{"vocab_size": 1088, "init_std_down": 0.0, "decay_shape": "linear"}
Each number is 500 + 50 x the weight over its row's rms, rounded and kept within 0 to 999. Layers, rows and columns count from 0. Numbers have three digits each. The size before them is the row's rms in percent of the matrix's.

# layer 6 attention output, 128x192, rms 0.0944, rows 43-127, columns 0-63
088:503522559428565505473500510548605530561500478415519469472521475500541501542534617459613406521451523529498525503497533431503540392531457493486549576547518486456483529447526489463494570509537530
097:564427550493536470554403582547513438523548529549527523507523511557546463570556527569619528440475479394605557470450471468456477521484561452479390434404474535470549508560471603596502527531485385
093:475484567469492517550497506464462525449549550481541566545439448507477545613481524493474568534504527597551562498551459520516608550572485460455470587500550481483438574581429546591446464481497478
119:521509414546552480507459479529470598530500438564535471409465520488443565569453520537407449521466445431546539426478511580558459475564515508557501589617457498415552447520479507554522382491445577
110:488491596448572523542453462478491524456465544529531535525566517475531533542535496498534534588498518566450570546505525485492502450416509493492453515510565547464406525472536493436485548511500515
097:561473499547536459500463491475433475511541561449554535539540470497577435485482525545506573484556516556598450557425440495500542513514545440430418571498616466560481499554489522602528579513519490
105:456516587459465454491505492481513543487520570550512542537440547557523397430516497491468506439580534528470445512538535485481456543527485507501549495446505440547489493451427461448451539560460409
096:532490457523494528397461449389573457427495537466461496630408509484489523464537448577449521487365438575493546549534508465484515457415548438406475434420480446480433493471607545423488583449437454
096:528561422506542540451498483450516486508535499564490510487514497486492552473475434541436537547388554629427502540572481488512531459463475466436527508469577513506499567456480439501469488457497535
098:451493499462480501567523455522446489552520465455512419502487429562385536531512558507529464507493579540468423469435548527516605438529567414509536536511495510599595548531495513566520556568594442
096:508564548523519555561592444559558457525433410509470397337551514430506495558473474482539492450469610529494503443472485511473384459549505513478557491599553411512510484489525490505575564531483568
110:466445450512494459535482501506508465467527463481420527555481521548536459544492553577503487447505420396493436433410513535545494541440534486563481466478518533483634456445471388498502516378451534
089:560524457524571503513498449539455551527457455433460419483492499449465501558517506548576469536518459517513525391459642524535468503588525507599519561624472493530509506446490450555502587549514422
092:578496465521539478495368472496533462578544420473485506458498461552543498482502590531558497441450495485502507492478410446504527494532558475536445434404527556462579455458541533579392562504543474
095:501448523450499445471436506489601537464456488524534518550410483484430544593471476525516447470633514398537478459459453480512491534597524505424514481464480442511569483511420497535527483471528453
092:524520559543383481554441425559542527495462558440515481539463482540538481628433554476580500490542518475436478490455463574600486536511442496477566477499484475545502523473462516427474522504491518
096:490408525438570487450541517494527447488445406484527597582525518446496533526561557489598591504523456427602544498488473507439441552586489558614421409473545497534519502500439505525514515406468529
085:517499545539476495468483430502459524502528577461514508447589501587486520473458432585505505525480452442426471583570531518515496453510469497490510470455498500519500556450582549486565492573550472
081:466457614658388481437494473513490492462493456489534441475532456578495503572463484440442507468569490456381430551393471527493506441528516457559517465602442465500579433478477492496494518522503509
114:447420515430398436532373554519508495418451582469483445490419497598408450471552549450453458481423428512404531479521485514470511379476431542525528511569416495437476635384542481447498468611542583
106:554549480527530505505591564478474529452453508476520557504558550439472482536524477490461541457533558609471466478459563454425528451482514497456561559592570428469549543462469445494510540475551518
099:487471609405395537495445468597575529440460535513492556524499479451480533547435464448505428538624443517548605565529570659610547491490519561404538479541460546576446576519487562503536476550400508
097:509449578525481491530498563478476513538566412500549490551509413498489511481465483471489522479519408506500551567464487499462549425541429480521488382450581450532522427559533544469486502565567466
101:495502503455591499534557513494507604450554502536518523553433551538536443496464434537504568582551504482516507450477433506454472466487570520504426524504468479506477473510496421468534492511544547
101:540571350565574498404549532409476478563586451501477526401457523514510513498528500490435493529448477594493560459517429565487595564416540505461482481530420549526461515524528484517444429422498473
094:454484579500436461515480448458431528421454605459441451502497549568420453541508566440575447517463571458488563487497527572548429475559520566456530501460544484558490528531552570520524498530473494
094:432505562467451539567471467506556450591499457538453597455464530477491468478536453577452580538541590585472460570559505384460524443557444469544523502461481453533460510498548545465477520562562462
112:502558575480441540497538426469589540459520580547489502500518488531533466434500477493474561522447556603561589436522505445439447447553481446489475578482584403504484455500460476424521568489491519
096:542552531484517538453505411407582532478495389432474416543577443408559592557441461534503508460533553492551488493463507466555555429469511538534600485512517412555606471480453529501390487464471451
084:478485648428481525482501510556520591529502507533530565433551552551492539465537530467503538615485526518501503560512561462405487512426534526480436501539463504398348530473561509469543518505492548
107:408505568380445474534500478515530510495449594469495536530535589535449457515456548464493530539472516588442565569578491453515551459491474471465583498454478467449484581493529527410514548536483506
109:508512580551465518555546469514516557506511465495515485543470415614594509486507521496563570526524547415490373445469505491483506593477550519481490498482521476564501441562477424537533500482488471
118:445525403575581524484490561436392477494460412476548492524413486427517527442516506543498532485437438465545507473521513518477507483485498441532428420494555489503448478488559516474471478443531534
111:477494467582540500462514475454496392568541422462380490507557521493477483451559507564515513470453472489492470564427468424511486456534565496478519448402490456497507529486511552531558534518528418
088:459418545491462435426457481570565453529464443481394497554522513538425477551578532451572508473487462463483443488451480557495553482526445501501436477530425495477493487471523505492528624540516541
100:438497484557450545509487428483455546507536591538482536440425529428440529483463427468497488510555478433483530505482504580585498611464531559466479459520392552475448518552462524593449413489394530
109:467485524444425443550484531565511474534428481542434475624431457632491505406533517537500529394426435528468504495548458443477440436444432561547519485550476600388538524488606496480574431503557534
091:461589568483473479438411466584578479510565521500491460559558501502493460439479530408461511526424514458421414506510473516549482520518573534512515478510489490485509531495502519517455457512502501
097:545487431537528499448533468480478464441491530540437498531579494540551424552464455515569508498578579513446525516498496515482406398556563542459573598612457450520442636413474451471545551583465519
099:441495570434506484517563606543468550506467537519475451465465498502499467407519490473478520526519534516494487487491469384545544533537508452570540587497512488505560561429461432494425488495580468
099:449520559485510519621482452560484573441582632386528467490497492504444453516475474418492541567480525498551504501559481556499560546458473430494426535495595466488472434453496508414431572542539539
093:571438631451420499491521535536544539521524485516514555463502466460536430594527483481487551533518485476550419539428477498457536432557553415470527541417472487542478451516445597476543527542535477
099:428471546474451482550506443516435508571490545486465466469527534484458443522545540417581591447422541496514495512396453488503551591607504571559440503521484538461558498524585485562489517525522469
087:461455439495500510468572501484470487481503566596549556526483488526441512415449384443418478486511492469582508436557477538445532504585477549444436530462466538512448540523538493512518467508464497
094:600467508467518471508503500471518486517534406513522529529504554527490508558500551531569491467641492518468505484492552413411478470486497453545444424476603490506466468474500522464464544549574463
127:483495546489471506589540470522438503529487481438542503552511493481421457438506518463536476435554482494457471459535525540462457498422467453567469430608528467591461473409529495419436506546547538
088:483480470440464540460410572441497554448439565601555462537429501526469511480497531514382503502444527519471406452526483452513508470476511496508580703550476464472504474451518412446536460499475542
081:539591544492416477448386369498546524425454562505509498453477471514518485528515591409473445525409512582538552549507519496574507411544472451496534539493575520509507539436528434453532535547481500
105:490513479507513456566422466526472475513481451500500506392462469495439455531478553494464463536546494480443493551425456486512497476540546482459513537527527442440545457440507487498477537549467537
098:418485512490428500509568446505482517460459532525557511436514532503428499524440465482482521515589554515470529557522552450516451500464551478409615388475507543559405456480486482446525540524362541
094:442525520425457459616538490478491490518553506504500513422515531419499425514526431512462508481499585428546516503489470494593517509569544463477580511469535467555571411610567565591487468550500394
104:468487463480484536499522516489512495402433547555535504542455577486479493477489448446477474496467463488501515457513611481486369487469498561542541519552407579362493510452491470466547399463438477
096:462465495510494473600436489486504521442547517582504505579466520631487468532473535470529569536515546448467521492520444461538551408476513406523473457561500516542419499512506522525454477509470475
140:510497500528527480552462455519546523482511474536496473458566448500498512484455489505472491446506438474507451443479497560543474491515515499607506487553487540525563493475469497538430434547574423
107:525446555433555546521440476484460482510395459495489476557426486461514499560524496480506490497525480465408445533483545608573562496519452543531498496550448467566508490442546518471407552522488539
092:475527504527476548503539582524546480466498557577507459457445517479517544530461430469384474478449540486495517498568474444473475456503456503478516488479503546478522479532537391499527416528551512
163:498451528477425381498557550586526432437508510532453498524472466547521419621583627438575471449493455487508454539482506520508461473439462501379570391456483498383435554385577515504508526474396509
097:505548530571470456557443476565479475543545510487545505445420508551401538512484495482542482508459491454527562447586466557483400538407460534525442430423432646390429472587434481620530394535444528
099:488530450548458513561457456494500482532553420480460424540409515489347561435522448485476513461441448552507523485489541485450539522420540525539411524481525508420550482490561521513500578450497560
110:523450538510446495522503561522515557534515406399496419437483410469523547569473527540492433471498486519588483580554423480526504478559578436477453551393480450522557495548470551534482460500496398
109:550506512548482483466483460489501568516457460454482472480533523500550569480511582627446502543521452529463477504380550493545559477447550390523398535484470517516485499515526558516434531560505471
095:441518442422522544432486529543482427465479551576458531524418479516481457485613399465457573473359539523427554499567523496504491477449548528452531502591497497419449522471523459462551468504443504
098:565557479528512556422509545517544533463553576565486517449534543427499473477556445506471477485500443544532480543532492490501422516468480580393505471471533578363398526558452464508552430409490516
087:552459469467543461421505572546453568590454527497547468530537508549470509447586547513540603540510468503447484381412617424465513514540599500515493538588527387521510450448549469478545557456388463
088:452470605491428541532488519568545576476410559459457446509519557561519426536537569386490534596479543477492467451515539473470480405507398512507524498597492417420442443426583426385560537593482536
100:471446494466420401415497491570444561449503599482438510468452577496493376528533470481515539577522493472542525419480617548464464519551516461513553591578492524436468556481473457528587469494409558
096:489478528484486490588544490483530521559451431484503513525430529509629420552565499529527517516525605482469380583470501451568534514470459441497587491460526526548563419486389527581447572545512445
095:459405465432515451559548553463412405472490496463557547425481530486494534495502509583508562495526594474439490576435477484463541426520533555488492616587517480496463515499524455467408536590479562
104:590593513522515549401447475479480539457538550558480507430490539509550606496417392444420517594448511552578393455505509466491538541455607487488397543447562504469488383562473504622454429370444521
098:528469509432513520458491461475566512508582449491478498455513518482514506554405504422477505574487507407474460511483460507527562512586586525557483509511405478526509498485486466482465508572426450
092:521505538417501479522500580473392465498466548563520577536484546473486377527546521414516484465428495566474512475482497534479458468484442542479522523568467488454502524502503492456556486511562496
104:505454619481406517539440462511516444610560381452521477588450431488531501463534546460606470437443495501436451599555395518535473529531340505516471395411564599442506535523515603571554509551558413
086:528509469541543526466482564505446524520427588520544458490557526419450503498462584441507468580483505457534508471563574541547445485539489475432577550526502516465494477484435467516505534466411532
087:456516537479548524449544478435558574521534379494558558401476508473618482522479437548440442488587492558486568536461480483453503412506457521489510519551535478474447468464421499494428537535477518
090:521455528497497407506477456629501441515456441544445565553502491560482445518494603556596467422615500359533488519425482548472468503541529538462490408465525475540547463535460497491524560541553519
093:573490491501556519525591521536549509532586510437560483467463523568538531505470499525547543492495503467475435494478493481496440642553473568513509385492512533475557417534487473606616454415434497
083:486515539462448537532445425505503490520517479412520456507559452502484510518518624526584418482480481462524445473553491594559471555442383520560481458445495518553536487415500542383459518537517558
085:551531561493467504418514530492474481509605525489476434400456503501418515488535548526519475505530574538438533441597475453542518523517538516517518444501535466577542603502467532499530439486596458
096:471508493544521484498531450549440480446498564541504487559474503486533455383525439540529448475554571446533520489510517577574469558602507483568447517493486493542520554494481559518441515501570471
083:497524450470568507449503517481527423463510495494461524530424542460453463470493505473487520442370481479590566483491589467495445572510559587562480549526561504497576492534502425538539488474402518
104:467476483524516472501499507540512544459493596517484494498485465543482486436466487436484439514481495493519495571486491485544557538531526477464478472505475609460505500461450482544461437507526464
114:494551462471568509499479572500495538413520554510563490460481520521518493458472498502498518575496539529495469467413596501545503490500542437554500616551524472491533518457482444460442526526466482
102:526480467441556513510468516536471517559560485499506490477441481465442466487493505529529466475576498439489555461467492546459525592542490606522490470518501552529524462565448482560502448482559469
115:506531463535574544469509562470516448381529481565472376477515554435533451466516447432526487480453477564573546434530571564493379449522505544547582572558506448568547600435557478393498522470464512
121:535489406484524445466524477526449440533518519445433493454494526530470513499562536507544460472448429521441605526511522577439376467477487589487523459585436485427445524467544536441609541522529533